Part of a small language model's weights.
Size: width 64, MLP 512 tanh GELU.
Architecture: embeddings untied during training, local attention windows, normalized values.
Training: a variant of Adam for these matrices, 153M tokens, 6515 steps.
Each number is 128 + 24 x the weight over its row's rms, rounded and kept within 0 to 255. Layers, rows and columns count from 0. Numbers have three digits each. The size before them is the row's rms in percent of the matrix's.

# layer 6 attention key, 64x64, rms 0.186, rows 21-63, columns 0-63
084:140134121149123112158122148117109173140078135119155142131174079167147159153125124115084137162135137158119150132147144103140117162136073135140088118099141106151111109147111115130106180122096127
091:141119119131139145140146137128101124094146128096150151109083100096134119105135143101127117185135146126169132088134169101108113109147164169122082154103147110119110145174141141120130107069132112
081:128111143123111171137114093160124109118095098136150123097168158097092141108138088150180168112096123092142120127109134149169089101180131129127153132147133130090143133154110126128136158152142131
087:121119125179132118093148087090108120152160105142125159167112120167117149147107122136122120132100124156144153053130130143092125157099134141094152159115094146124146099131099140098130163135118127
088:136116124120091118122145142112126087183121119153102128144165099141121123070132119121048105097111184127099127132132123134146146124134134148136154081124155138149130101089162115117120140141138140
069:124133089124117136125097147129146099109143134085104139126138141066123117093196113140097140117179111113133093120166139141158143123152079112108130135143099110125161139150133114116143145140172103
099:140166124123150178058146107124112115103116098105159173145110151132082112144139140113130134116101094144154110117100129132076134138110156112150119119163152136120125151169137128099127090110117103
078:155122132072109143155073152132150133107147115107112132161052165129114109150097094140138138121139113159099133171147116145120136142140135126129096160124101109105096121162156107115118099124115147
097:112123143117094127137137117121109104133115143159079107136094111113132083122117174107149137127154167161157140114124112117100145148148132188135138129091134142136141119079158139170142077098159111
074:154153150173131089177156119133141186105122130114123096121120124175189129162146145109139133149113138152105145155130119111113114156117158107148094155120126152135126145153123110127164104085104116
079:109141142127136137116153081136132086158163153136143130104165156166083116127172085141139124077153131115133097146112126102126155105171100091121137145160106124130121118136118114144082126151166121
058:104166142143127134145098116103105083120080133145078135106111164115148131126166131128088132080125138113166123099134120134141141105154148095161124153162141146109131116110160159140139087178144120
050:142087119110160148078131135167153107133163157120147132165147144128141122105138072155110121136110117104127149133141133113095133146108180133089109126124118139090126130108081132117121093094098175
036:146113141117143151127170132165056133136143123133147126113129140152134161105131164159112121117079130149125147111168143101149146114147178115154123133142075139164139149122159130117138091086129099
033:076130108140111103162159111126081120150163122126149115135134153126127158150129140130141124091132117133173110140130147137142109157203078139129146152127119125135096112153081112127159160138146164
046:119140187130126117100139121129146141142139091131121102127100133115140131121142108162172122136143133148098100110096106129179123079160094127131079135108117115158099128102130105150138090188158114
057:101098156084104125124130154123139110130123084120114118119130093161141180137080178108134091133119140101145120136125133109117107109109130116118138089099105089122112130098072167105132139122117172
048:152115095181140078126121134109152146133107102120169108098114165074116123139150100147120116100140104171125156158115137158120139129126112147158107146150152163143152125077129103159131139140091125
052:132197112125158100099122117127134144077144133108175117141144140143176129123124114131133104125154094156142138133123121119128163115138105144168105158181122170153124146136119117135102148187113113
065:128074150114114153131136188126097095129099132122132108119178138130120113136110139114149108134108165143130136122165152095166130091127124142100180092124097101159109095132124127084126146120137165
057:110186111172140106142138111137154148113119100141145101094105127110136142132162108142142149135150113118122155163087139171138126142137127117193098161158158172111109133109140131161147135167145132
070:122091141085106164113149159184102111120121129122119127130146137143095113106078132123124115154084128166163114126159139095127138103106144125095168102093097094128112117132121131102143118091106165
069:111116142114118150157165150159138103103111127129109107129157131114078126101126166094135108165092138161106156145144147110110139100094143133086167092099106113120092095115104112088130123125112168
108:119081159119107167132118141155099134117126148140090119146154139123119080103129119120145111152098176149146119113150142106132174099141147140083166084076095087132132116147128144118135114124142155
090:088105144120107142119152142185107130112108130094117103145145119120122078097119116123142132170093137154174123112137146108148150103119120156086151083084112091131105106134101141087137113116143146
119:116113113127138088111135143133137115138052109134157117155134090139164177133110142168160159133137114115162149130092100141148143166113122120149104165149177150151124095120127151117128155154115121
104:138116126144092156106140166154148070177127101140128133135128126170126099188106125141145138158117140148155142159151114138111094095101137164143133137152083123124153134119122135105111127114098078
114:104139135128119155114116127111149089137145146123124127097108083053113137127112127138110153115108174149176128124142075164127099137138115127129151154134166105074123151134115106164155150137141135
122:125145118133149140137180126152108089084166155141105125137157140159102107132114134073120080133114139097154118148143082113081155170122145102138167113146125110139139138151106121120117165116129149
110:078110141134133153161137126163116186111124158152151148114143101142136141149119094082159119115138136158146105145136108158130126099195145117167119104140115103123139130112123132145190108146140120
118:125126155155133140150095109144076112110132155144147152166121132155154128139116129098109189106189143129120076119105096152126149095135137125178154145109120153090131136124154124125114129161137147
120:118120188120142141126149139084118133136135143110123150150163143113088113157140135084063141138122180119137152127123102122138154121091126095118113101118103144159120137083118123105157104122100084
106:105128094099167101100192132135149138165169125122129143137138170141150205138139136130129121111105144124083134143127118154124153121131117136162124159123131134153109159146123134160105101177149122
109:124115084103138113173112095082113113108074104132144137087157113107140146149116149113130086110149140135107109158138147090104141079100109139092123120135154145137136134166132123124115137179121096
122:127144145111080136156157141144148102103147147134132085162151120129108138111136132135141085140117147132116115120142111128113159115077151083126125076101112100150124126161135069105116110086087105
118:141113093114163134144146120171090150111150194129137149126143134062111093135123137162115165121116134153146137121136113152106142109103141138141135135139130151129155116125150138081101123083138074
127:145127100126071125130159128118120164159092147113126146119147127137109124133103132078104163146096120115086137158143152157139106156132114101176170115112171126116151080142145134144138155091108119
120:143132125154134088129151095151145110129164082095154151119133083112152172141114097113079118107158114104178137127131129141153154165172118125123126135142135176113155173126158142125135115132114116
109:127154130095142128098141145086168122150141140088133128122141115153139107115138161115131120146124129179174130151135177144100141115114115121164186107114143121143144107105102149073118123121124186
109:119112124140115143111156156105105153158110132153098101124122127129114106127133145099125084136104086170143116104177119124192170101140144147151181138133083118124107123140127099101138169147128113
116:134096125107130111125167139133139114161105174115111123142127128106151121148150071166104078123107111111102100159118142117115141139114180089127154123109144139058126129103108154142136089123133141
124:110136117124126151117105130126231158114124139149153139123143176107118094171160111119146107110127103105138104128142117135149150125120137181135111139106158142150131152131168115145112149158115107
117:113126115124116135127100140134084108082116152114122106131131175153132143127142115145114135108075110157186128113159150130115103126183146104138121140163141157133079147153163111132141105164088120
# layer 6 attention query, 64x64, rms 0.181, rows 22-63, columns 0-63
094:124113144135156113158080138092086128143125151094129143145141085122069137137145105136145152155170122125156122098119098129110116114160183139134124144121107136159128094156145163129100077127112144
075:083157106117102119136122143121102132110113150110117108103139170123146125127154141118122116112176124089088075163142132137142106131085102151117114139129171144137140111086128128146144125155197093
098:155140148136113145103140125104135083150170081128160148113099071151113106130128096137107127152180128116144135135137150113105145182127158103120121079131095135110142148091132148112118122116118170
092:109152133112111142127146102129139138070165147161124118147175094157143128114131109096098110087088155163121147153105166108108126167138130082093146096104145152100123115144112139137112157128103133
111:113158092155107119155125147118119099135135132105125154153115145128083072100159107124180146096105164120106100121109096111166114119152110151162168150116106143119139131125162110120116144174115100
085:119133165135165124166125107112110147143116118086158136138158145139105076128117157135119171105143128169197150175106130156131115128115120121136102146137155111125137112083141111145101120117151172
092:161159103135102143157129153139163153173091070106152141150137131135126130114144151100118189137169097138111157081128096118118115142126088133137116107122129124132123154180114146133140117114161123
088:169120127118087149124084140134126175117147148139139105125139106190106117101100164145158098160163115125125174121116116115127129130136167161121131123155128101106148131149113121106133135080138184
086:183105137132101087083181111174129143158118136108133121145124165135180140159107136125117146128132065129131140165115146129109148097138125166165094137146129125134116117121135141129110152149095111
095:104172137124144081097165104157113113121133138131124121123142169108137149086140109072118077104101150097116071152079121119139156093126094144150129145107131135141094137127124105112122120137130135
042:140142097116150122115148133137154181141175085114168148109133082128118129153107115131186123151165118120071129134099125136109124160102129166117101118095143132151139140162115116141113161093138118
051:126142146147090135195137119096114138115102113159107133098135119137098120139106188081150143132130142166125106127136111147141126104131097137132162120110112102162125125155171081119137157156148089
077:117107128142113152148105142131161100108124137154102132140169142117110069151118131086137115176142156129121115134128107131132112121100104148073168103076146101105098118152114116120083138148157154
102:149162135107146094103110111099153161139112124104160109121078107118164148116136089154115145125160093111118147140096126132130131145125113104163082129185155150126169142099141136151135123126101081
053:141109091108126121156119135118110117106123168106139145125148116143132126122115132109098129125101111113159151150145145135072124176109141116136166135158131149101167126152108144103138178054076137
069:142108089156117187159126102159119124142137162138101144131147179107105049149132114138133170132112143154130121112146125118145140138118115138110139129107110133122108125161166073109104111119157113
065:140181175114153132086139112130118168096149137139126103139139079159190152101128105136104139152137091121129116130096113125127107144135088094147128124154117125115154141154117120174125149125090102
068:129121162127128135149126123084131133158109134126111141112092085123135181127165102139108151126150116073097143127094118148119092164130150116122128141117138125091180107135140153164170111082121097
087:117109104143110163147146113196149131129141114168085124131139143117077093118130152134142155149084147136120122149122120133117132122082134108129136090076138112114081152143119136108114089122150167
060:135166126115159132150098071097152122125146138153093159127173120130155123105141124120095118103141076124094107101108084145085143128105142129096089159109135134111149146137158141153108112137154104
064:116087122141100132156135141154134113169117117142110119113147157111091128136129113111166144124112162110107161152152125100104129110096127136111179080071108112140096096153082120094128102137134161
048:115138103163144122155138107139145131103143156119136134121168150096142090137166120126129111103140172087123135147117107141156166143119113137124126122091149117154112120141159155130104077153213135
086:081113137150122095106139150167099141095129141073135107133113111109129112100144088122150128128122155131183150117134144116108190139137122177107138112080131116140130091125106133110173106140129118
070:138112103150132157146151156150146090131145124122129140160137129164084125128112189097118134185092128147095114136136108131129081107083108105111140111145130121124077143122132113082083132121134133
118:113112128104121107096144165140153098149067098140154122146120093154164145150101135165157152141127114133175159139107103148134126152108132145161104163155136148150156101105124140110132162133092094
101:139143125138093119121115153119153103171169122131123151114100142159111096172146088128127131135124129148119131160163147139094079087135117175147137120160074118120153154120120129117133112112097076
109:104150132128116149110108129107142078142143147132126123096119087059120126122118138131105151113109177141169125118144073164134099136138122133136156159128171103071123143130119122167153152134141140
127:125139110148149154137172129163104089079159153140091129135163140152095102145118157078128090145113151098153117145135088107087147167121141112133172111134125108129123138150111118112107151125145157
111:089102139136138135161134129158126202116115151150158137102139098149142154148132091097161117114138126158136109158128107159129121099185131117169110096147125101124144132115118131146186109147135116
115:111136143152132130143099118145068099095130148136126146163130137150138125150126140094109168117190153130124081109112093151119150088132139122177162151093131155094127125118161131124110129155149158
111:117125187135148138134144145085118126132122144114121148156166142113099117162144131086064147146115175119136161125120099119148143118088118098119125100118101140166107136085124130106158103122104090
096:114114089101167132098186137140136125172177115132110143150150169152143190137120144125121119106101154130088119130145127159132151114121119140151123157105117124150108159138124141167110103168162126
112:132108093130138126178110100093115112093081104144139137100161116118131147140134165100126083128148134152100105167124140101115144076095114130082133125137152146136120139170137134134095135176135105
104:121156129120072114172138152140158104100137142132147092172122106140108162110149120138154093144128146118109106114144109125115164113086136082143120079111110106142105127163137099112111104113092091
123:141104089122158151154155116186090138104152181126124149123156145068091087133117140156120153127108138156155128123132121149107141106093133127137133136123133153129145110123147138083096125091144093
124:144119099118069120135146135119124163151097150113120152126132118141108124133101144075100167147096126109095134150151157160131102157137110109170171116111162124110149085141151142144140162089103115
104:157122139143123088124146103162152124128174080113121150130136076119136157128123116122080107127147112121193126111134148147151167149173120120111136119127119163112166176114169148129139125124109115
102:136151124097146127090144141085177119154144130093160124104137113157143123113128132120125118118133114176171139165135165147089143120107117121163164108116154128142166103108095130087129122129101182
107:118121118145129113094165153094092153164108129131114088101117122123126135130138139113125078107130076160148130114172117127178172111142137144169164166143106140128130119130135097116156168153117104
117:132075126116129121123168142139138114165107168119098124137125126113150122150136091166104091120098118110109094159118144121105137143106186094116147119102138138046123131098116140139136095122126149
116:118145119129119156120112135143217159108120140142143140136142180115102078177159125119159109133123116107133093125132110130158150119124124162123122123093167138146123157138174122135102138165143117
124:120124115136114150133105151139079104069116149107107111126134178152127140133144122140112132124070120160184129105160146125109113112176147090131126135149132160130086141148165118132123107163095127
# layer 6 attention value, 64x64, rms 0.165, rows 0-63, columns 0-63
111:182129118139141121139104136119091115130136109159129148170131086089147142185122128099138131096126108097155165150114129111115103058120125151145113118145127172108134139139138147129118109147078108
087:147166123144154099130136119181111110132149088131119132130127056139124141115159114129125145140116107161159099155115104161118087081135098124144126116171124103150168134133112109107125155098095102
112:101159132144189095122117111090119122194175113124137121128129087113123125102143104135121159084112101145143125121103113133126189162108128144176116150127142154143155133094142122120148115130141130
103:165075139131124130103127168173140186117158147094134142131121136131136121128134162124140195122173083146120135115142130134138133132130119108112138171119084136150124136179131142140153107156119154
109:113185122166155119102101084114137127129113118112153127125077159101150125117140114124140182095179125146160118130147130152114113144144126073174136150145146113102099094120137132149144130117153133
127:140132126164115119122116105125080128132112124117128112107120113108119126130157101113133128075189127114155139144144111095150107120154107103116090160207100122087114143150123111130126152142142078
117:134128125136139140128094136118099115138118115157112146146140077149128084151126117129154115106125158066139119175094092078135078139165109146103146129120111137082158147095109150116136128152116106
100:103112172116148137127105152115124127112124157141155139089166121097125149118162106150145099114159162105104137107134109115129145111151116110064112163082085103079122163136115129127138112142094146
116:129085162121120135151130141120115093115108134142125153135126100140170143209099122133141087147141166141139124138123156133082104108133131136134120118107168153066161115101138142131141121136093158
109:105155112143129124108135081105133111158126092168137122132113139177127102114138133132091144085100122168109130167100143110132090083127111167126135127122149121130116123053130135114134157143131084
119:139146143142095184137108154120132113110168134141100142110130064112121113150113129115140097193115129138130124143169139128122069078134157120126166117139105091106152137135129144121113122101119152
108:113148178137106133124103117157163134107142110121159089134112092146133121095140121148111138154123121183154120163106162142127149103158112152093159116083153095098145142115141106112116130133166174
095:107198110157130098169106112142120125118167138109135091145129151131132137114126127115137149122163110075162170101146147164118127142142148112159127142169150190126121135146150111144141112135106153
101:185068110146118117121101113140119113083142108127133181164080077112151123130127132142146164107177138119112127122121127114124097109108113116143131142121098149138146152118143150125108086132088149
072:083095151111151101168106131153153105175122132100139118125112101120118123084154116144131093108120133074131123105100135125151116133119143117128132130133080144071134176076103121153134135120116101
099:143130115116157151176107136145084147113099160102115117151134138119134112149103145171132096156144126142147134118135134133105132181153152128161126113125195138093160100193112158123120122119113130
108:082188122119088123159133126097130142125134148163120110091155094124110146074139106135120092139144196139105116145147131117128145131137127108086134104116108128106111136173113108118123121115113084
074:146128093116110139150132143153100136161145125139114148152102164137111106125136116175198114129153124100130160134152103185089142118139114089138128159130145108150156171147100144122150118144170132
111:123144158174083088119100124121143119083131115119147124150112118132148100103145100131117102103109145083135111111101159119145094130140113201134087145122123189128142144132142110149139106147108137
079:119155128165155109161108135176138154121123134140114132143143157109114112126121128105131155131110111153103176132141135139173079123137098133127111159166123191081124128069120117154128102107150109
082:150135146114145141173155099135145085100156142148139131104155096133153131156128097137131112098158136128091082186155158145116092166105110129104090144107129081116147133127130121108109119148126097
095:104139159120184126136094129132102069129119153167116111125115158087172095159121114116141156152085177101120126125132152116108113084113117121093139129140137128125152128127103158121155157140102147
098:148141108117147150131139138107124152173160169119096128121123121108104140076108129139170153126163108159147175068144127116124140141157143083140160144147110104136112127180113163133127101110127126
093:140084139166127096100121112088179150088112072114104141155116107138164117142159129118139124126142138128147154131119123121133113107135090160135116146153126139154131099063140122150183143104128125
103:118113144107120118123140133144167149123145159139110144095139071150104125069126135128151167150127140142109169087159122100148140140154109126109141145077100151152149164157108139122156111094104156
107:154107121103109133138168124101117130156125108133128103101165139125126165109093126126112145155125116201141147118133176121139168140099139106130111100126157092199126094123128147117113130138163104
095:118160131125141139173120141144106092106173156161133134152136104102144158136125147123115099134156174104144113126130076128096113111128126159163110152156149176117129134158121127101118074120108174
081:116127131098133155132134127096119116157160168138143119110116135102125117098103106124167120123129187076133193088128102092134121140171108120095122169156098136093106125161121153118137126122126118
101:121149121154120118169097126145123090120156088131118112152118145080149100153138114118141118097152124121138113167109118164119048103148122143153110143167164128071122127107132112158126114140136148
086:152100130140083133118137132170117139110125103128133132154116134142136159119117145122121164111114094191144140119129188109147133134119113155101107093125118105174145111075163123138077103107163137
097:146131090143143133144122130112129166126124119103121175094128122129137130129139135150096132153140077112115112189157156185104082173151130102117133124130139082171142122126122147139173113146120149
082:117096086106102098158131093092116133077115105139150151119101096143111148092144134193128119172136085147112121112111154136112123123122138122143148121058141120149132127148138133114122144102127098
094:146106144104121178094122143164106180134113186110104119136126146141133083092100142085131099146128115156136109138139127129115127096136148110145133133141120042127121107125118125122162147114106130
092:104116108139076120111179147130148120148102139141122146148149127110134112217133112120104141144130122098135137161107157117168138182121149143115134129130152200136135113111145127122116127115153118
093:137117104142134130130107132117146114109138134152168141151100172150147082146147147110165124139163112138109117127080098120109072157112095168151141134151149132157132132122151152112098145149194145
077:091128122107135134086108155137151170131085134115124100101118167116139141118135139106145101152161101195097089150142167124154131125140117147151147139110137121072129115091126126136109148145162160
098:136102112140153101153101084129076143070103105159124150116117111109122141113127132127121158071174133173134104108112124154110108075128121130146147139137151164121120150141118126112167123158153128
101:135156167118146163092100138095149072107140121146091111139133147141129103112115120138140079133103136156174137114131119087123168146129136131073137120116098109134122133106126133099134142117064158
102:111113113143167105102173141147114141108170167129151135123144100136141135118137122109119160124152132141155132133107085129167177145137136106099138162115107133170126130148109114116117145120162045
096:148100175117121138098122120115135098137139118129101126095133085138118119126111149106139128156194111143128144100144164104100167142143160125103130115128064098137135131132113170127147105095092171
217:092138125158134137165154147137114104109127155107124118123155164127082101144174114086141064113130164124106119165138118114095139097097155127116137124126134135121094123130096093104108073150141130
095:136117095135128159120153142127145120146136139189137122115129122126108110082110143126112106163130150157130133155141103145129140102115165086151130125103094117111150129066137149113160111070148071
090:126159105138161116089144155120146105147134124140184157104119121135136151146139108092110102084144106065141129121096127154116151162113105110135157145104145133136104144105105112159119125165170169
098:088128098119104127091143134126161129142121148105090122084104106107113111117132097134121141079104147119147099146146101149137101164157165158145147157108175144079112135128114138128136155094158164
086:124116084142096132108151132108122091141179126156166134110132134092103130133144157120078163121142120169132116162143094151149174138123105077133153138105153138124110137109153106147155142165149150
085:121131119124190096133149158114138119126150143125095131149143147123142111135143104108105108105141184097132094161120088108128165116147134129124158148167139188141125153085115108099095144137090122
094:107133128124111104123140128143129158126138140132135138144136194145159164092132127104090185132099157116078123119138150166172114099120060133125134110108116116111113110123152108149137136160108159
089:128136081120114128113146084134156124130130146148136128116083088143146146160157117102139038094100098125124134151112148146118132104132131114124184115168155120090148127154142127136135132130133101
104:115134100137138112127145103169158109118119121100155137107105136115125121164146096137129166074164145119132130116129110172117136151133108129132121172124209182114115128141144098153143138171140134
097:098088143134118096141136141131132152081100137084161157149138128122120123125124146120133096114141101126125116099133096178141148154098141130154094142127135158209120118127148116107134131130135063
088:121068103116088145127142124093083135107074130162098124113127146097116115118128129153131130135098123081076150143098132094125123161110161110121118135149136124110119105129144108160185131159131128
085:093119135126147102129112095122110159090123139129115116079149094099125134122102150110132126098118197111152128120108113124134042140152142135124118139143160121131123129132087127150175124099136157
090:099122119138074134126095135103141119112133097160142118117123128174105133113115153126155086131148129142144129145104130081114181080095121158054103125107146135157122131146150099130124143103134106
085:145165091147133131152166150099126111133135087147161139098129089124109152161150128147185152127140162138088120127127092131162099143123107134133142150108177077112124130110120141142127157150160100
093:120130118149151113123151118134112168113136090076151148137155139157145133113141132142099108070102176150150104133131132127119115195152114160131115131102160143143126111123141107146117109195151124
096:155164144128112164118143162094164109123170141090127113151126131075110110092133112097113129133149143125134165091146116157105114140157126091135117148128140137093132121172121147149124104060143133
093:103113204122158134122072124106136177153156147104167120172126131098138123156126115142124160146118177123134136137075114124150118134141122105123150114118115113129136133089108152129137129076121129
097:104144135144117160125124168122139140103124147155129122130102171155116149206150089116105136131103112169149128124123141128118096083143142096176111127173111139150104163152122135129127126165121097
092:159108051133141134117147124126162166156146062125153124087156181114126130131139134103113126133124139121119120130092163079115127134128110139108151149126151139177100125166110123142110142131123131
098:129134072103178108135142118110111154113137139125119142107124171094123110143125125162146149086099093134111144111098146120091069117138132169105126159121124171161124135089134150113104094117139104
113:139084168106104159130134140156111157141161129126105118156151105158135119108121144123118114179080132174138105146144153139139132101131133136115162083133098071115158124107120157111131126105099169
093:109156103118140152118142145155108101103136154149109094139158129119117124104084157145146135160111127139170162089116130128127170154096133080132115120136131125176122094175115137108092165102117161
090:114101082109127129114145122114116163148109152107097113106111183093117147136117146110133094145112086173178122131177162156152159147159144136135133131124163127105122124128112168117095114154140150
095:137139126100112111133130105138135125124066148114165126142138115135143130164118144118146179141166172152125106170113150136069120101108144102132094104112178125128117090106112159127099117119088125
# layer 6 attention output (transposed), 64x64, rms 0.132, rows 0-63, columns 0-63
070:100125154118144118137119105124148148102107089092165190122098120128097177111095165137148147094123128121110103089121130112146092107139129140123179155150112132124120111119085176130108109112110127
081:138120125169172154108099153134102106143134162149115149147158144135124087118148123082141179138122153093134161102141141093157168093142150131159175140156123141127129109109138176131118109111121113
074:137125128176146133140118138135155090122143154140139103119109157127102059138182135126181183148157130120142156110107149112131130116139092133102124155129120134116106156134115143090101115073138118
098:087149149097159121144125086110140106122147130138133138156164133107094152120098111154086083127104173133136132131155090169116147084149162114118137132121128130124161124118083139111121100113087161
086:150112112189143149168094153124147118156133147154102120116160119128123099149187117102144144120130149126090140082108145155134165112170128137158158134149154135093115172133122169122140140131133119
089:128123125156177141159091143124133129129158163157118143148142132164110100144194114113129140150155134144115116101136149189114171078131155133120149122122140103122118146169153137097144091112119140
085:095144132127133093121119093123166134132145117110120138152141146119132132147073127115057125104119102185142135135099097155083108152096167107112151118124120181155150114120123119128145128091123145
090:125150157129104137113198118149153136141141163158109113129131130172066118142122141139067076146138109150181120143143127153123139127103141115100159104128139108143142140152117113133154132129132166
083:122125113075092088103157135167101131096100134071150143125087125126131166100088166145136111104086136113129100128113138118133123146153151147160163154142133154130105119115098133142119158149138100
080:139114128170153146157091154134143139139130133088125099135117130095128130142167127119147146139181115132159168068098160133159143163135131178129119150126138110093088128139145123130115075148139147
070:129150112138126123109117105129118137147115111113138148143137118138126182113062115079123106089078140102136131139088090120145106135150138171144166128113137157138162106099074160115122134125098143
075:130113092164152141090124156146145097143136145122089082134148141116130082107095110119179136148141140104131148082148123165101154138186133130116127127155120171121120139165116150152138115097127150
089:126088128185158140131091164097166134120117126165131159121120128144118086115174107148143134128112129115057156108126128162109133119143052132127131102136126112135124133144103136106099121124132116
111:108164179135171117113134088124140117146107092099143172116181133115084175127106144105090106103087148111139112116127122117120111132122181130138167153123120169146135114118109147128127133133108131
072:119141149143149124141129129115103100128162146152132118166174098164096087146119097114095128150160136179126136171140117117080132149091110140083101163134116125149090120134159113124159146128148146
096:117116093064075095100143149141161139086102136138106131126115118115127097123089105133118152115078133133083109131107127135095096107154096105145153157127121146120120120089131124126128177134141107
094:144085126171084165096150142130134134171143131153128112107121147139153091150161112128110110135147112097146134145121143140141126160086108124134086062118117094142171133128156103133146167131139147
089:153114115072129108118164083097132140104126130150154133091176121146163139141118099123078111068104137127096142122131143128118151149108160135103143103126092171142105113131098095123120120106117137
073:128120126177179138126104148125129107170156143128101124149146164146087079131153125132168155163173150137132135100140110168105134125143110097102131141125166136147130145179137140086147120109133112
072:132126135164181147145091116131149127134162149124143155155149110165092116123143086149139164153147118114109178110074131159131147112150098165120135173135154137097116153139111123107151132093126141
087:144116135110063103100167139156121160156121166106148151128152144137093145099171140139140111191143104097119143142104157128134153118142135128134130109173119113125129155153134117143131116136182161
075:111154139119101117126156102153162142117145113116140122115115110166121160099097170108111125091084116154129120109095110102126111124114182116146158090126066135122105111073115162114146138144143134
105:130115138126114107127130105126156138075117110188138146118155108113118122144141090117077088101080145125121129150109101126127087118106114159114127071092102131112151136094098122104127148102100146
078:117116136201173122145096156131106122147153132112103158162122125138125146134129130094147174144106163147155120107124116144143157118152165151147176135122149145103100133174135152106115101102114100
104:129123151154146130100133116144138127135155122144132122123173140119112099129091102137055092125104136126175134132116119126120093144065131138093127091115134128165169122096105101109124147092102161
103:126119115107101103114142128166119134093093113120156145090067118115163160119161156123183136130119114075104099142128156103159099111133128147137087104134121096087120110120132127142129106163125124
075:149139149100109135113140154114187145098075147134128162126145144120115097103162135177144146151098106091113146112149142116148111114099095114139125142134105112155179140119110128122069163119127110
098:123124140113108102156128110132161166082120126167118142132145130145125128133128130145068092117105105154120119153103130133126088133063141129118137087087084079137143140146123093093140130103120155
082:136102102145123134134102152109146136126106171114144159149136078163111127106127128115171155124135143112074178092108134155135160109189118144130161143161119151113100157156100139122124111127140109
078:114137124167171123115115088129097103104098092116155150132121137101117171105124132127198109132121135111115117094143117109147110122169144150157130171143144150088112149162112171134152118152104125
093:131114119131083132120148139134148121152126174137095099125127164151145150114107120104127116124109144130085133134075091139160153144162113177133188083137167147095120126125133129156104113157136097
074:134106131134129154068142142177118115156101131109113105071148122117137112121093123073101147110110146114143107136144142107128114165130090166134154127107129104123087107122156102171137153166118140
122:107131130113122127199144131123166087117142092148118144134147118137104167145116155149120117166139140139126142129125137116156144132101136124079141132108130192125098158143142153138072088143165144
109:144139140123162128131086102118115134102152121107146119129114129151124173082144131135139108078117132130116136082150113116075109069124103131140126135124109047118122125144096100141138138142095150
118:113142134102116089119142129133104156140111126099111114121148078106120194128142082147077121090124125106142158122163154119143153127148151095115115111122107149123128115126123073146161121134075105
091:151104137112131111164161147125110094115161129139104135151137087142105126134119119132081165137104160115170170126097115147105111133110108111100127109163110148185113143160150134134135099101078101
119:135159127129103126088155181121178115173143128093143083143100127137158137141146100134148117144090124093127153139139125095143132195099122138126080111113127102126138103121147123154122142099104118
128:124090094134101137185149120170129148144113154116133175138156122119095155141111155079116139139140118109072111160131125169150106108120132116146142144124148133123128116152130136163101099133190115
093:155146128103108126147082117093158141166079100116119125126110134110115127141151113140134120143144121114101128120150185109091081127121130131147130104155174140093101141145166136142150114129092190
121:097139074154139169171136157154110129100133149163115115176123176119126125142121155123117126147076155115139091143127096146145113100102106124137134154107172135112114122135170110120098135143152101
050:115126110173117104133171152140140115110110134154119092135119075117146109124139129090139157157096115131163145142133156127133119124164126175130156101121096079153143106112146159140092173081127133
120:108138149152134137150109115145117113089113104094088139131151142148108155150119134121154131108110110109124112100126140106131142143127104173096156135119171136153062121189127127142084120161149176
112:126112122100121097130103108112099161123136131103115085143106131109135109122146095189128168139121138182130135124131130101157092130158131146128088116163100126122154102148161128112159156105085081
124:161104161129160108159125139131084130118148106136159118168140142144144176145136143107132142175156107138128167101119152099109125100110081131123102101158081103162127117128146117126120086141095105
109:154154151124172110119113112161132166129090128100107122113104103174151122123137092147180138129113120088140137071112161098109091137127132185129095116125113135137150120149100120112131108093131115
098:143123140078072139122122093117152131137099120124169155109117098116116169104106129139139115120132079136103168102116142145149098129131107108118102092116127076129137117167120123187147093132148128
115:150120137110146124128110126118136122150121125107139115113126071128098070141151104170154102127138090160180143133105134102082124156137204130125107118161130119147154149131084140111131137115132112
093:120131189104128113141100180105113131101118109107125137143152160115099128100101154170091168163149163127121135122128097099150129128128119122126061154105106144159113118105085126118124147130111133
139:143138143125124083109110144080094163153135115127148097128080104137165145118147111128122140134123098128146159114124164081125110149122129135153107085144065095132147111114108138108165126095103094
109:146170092115147125105129100116125112184152110171106105091118145144144144115150100144122169127125143132129136158118173080101106117168130114102154095119139106069120144138123115153144119137136166
107:138179156136162127127144130159174122149171114096136144139136108166136140142116148121137127123132143164168125096144136158125159087136111138144129116097127125144144147114109140068069126085157151
103:158117115133120140117148186125139090144140106107139127173117150142120137127166125166133113147139067145102130150139133145103185106109102148146123116134110156121135153115162130084073142129103095
097:166123115141169139106168121155124126139139164111102158128122117116128125172108107106100160139111126115105109104162120181114087173165124098182157132134124131083117117121099162120131098139136129
113:129108139154137100089086116138124167125123163095124104160136170129154100113152098118075132119128102123174151124115150135092140137141145135140105123147079203146127120120135117110127107112099136
124:147143126152102086117121116115139105156109140177145135112093107080110104126152109139164159151147082123116171123112128110132137093104150117160127121148107121117134129110103122109158187069111125
107:099094097108166109115107092164073138146073106174115125086120120167136143159126137172142135137138110106136104162121144112152138125113135144120145124137104124154114153106133136104130155185127133
112:144116065099091128143161149149119080114094110147096144107142123148126155088105157099127083133138082149110118151192145132112127115135137148109116113159120132124123136145149095116118140160111146
113:134115129078113086134118091132143129142126113107135132139129065096150124068088144143143120121152127093113126136102109109130145172119100158073153152094154123095147098123125122139123146097119148
120:086136189131115102123102160119095112108122183125121138169106060149131122145124118154132146104138116140162155108134100186129139133118122130163104115126098114089140130100134130125161124102124126
136:100122178144105121119117170140146116126116131130145087173121096152131171116144117101102123128164141116155129135141095139157160152126109112152141093150129080110135124169129105158160188117108147
126:127139124133129167158131122128148073094098142142114159128172156122080123121112167120145097147142139108096131112126099096142139106091135114103109158096141143130088146151134117142082093154174132
099:146099152164138138157105119115153136137134107111116158126156136138132101166167107108121126112159137120093116140145108148147102108144128180117157162109129125100121192120155156150144064152161127
109:114132169165158129151104151135139094111168116158137124144161088163130101130117128122101172120155169097082143113078087115116104126087079128129108136122108137150115134146151115132149143114124110
117:114120120157138167135104162126130125136181110126096134133135135133116133107104129128107064112102103118141167088141088138185132139139115148103161147130071143127116174149145115128136152139161154
# layer 6 MLP up, 512x64, rms 0.209, rows 0, columns 0-63
096:102121131139113125150150135116167129133187135133144140123117086126077088130100075125089107126130134122091135133117117137110117151130086125083173092114106103125136119119110127081117137085093113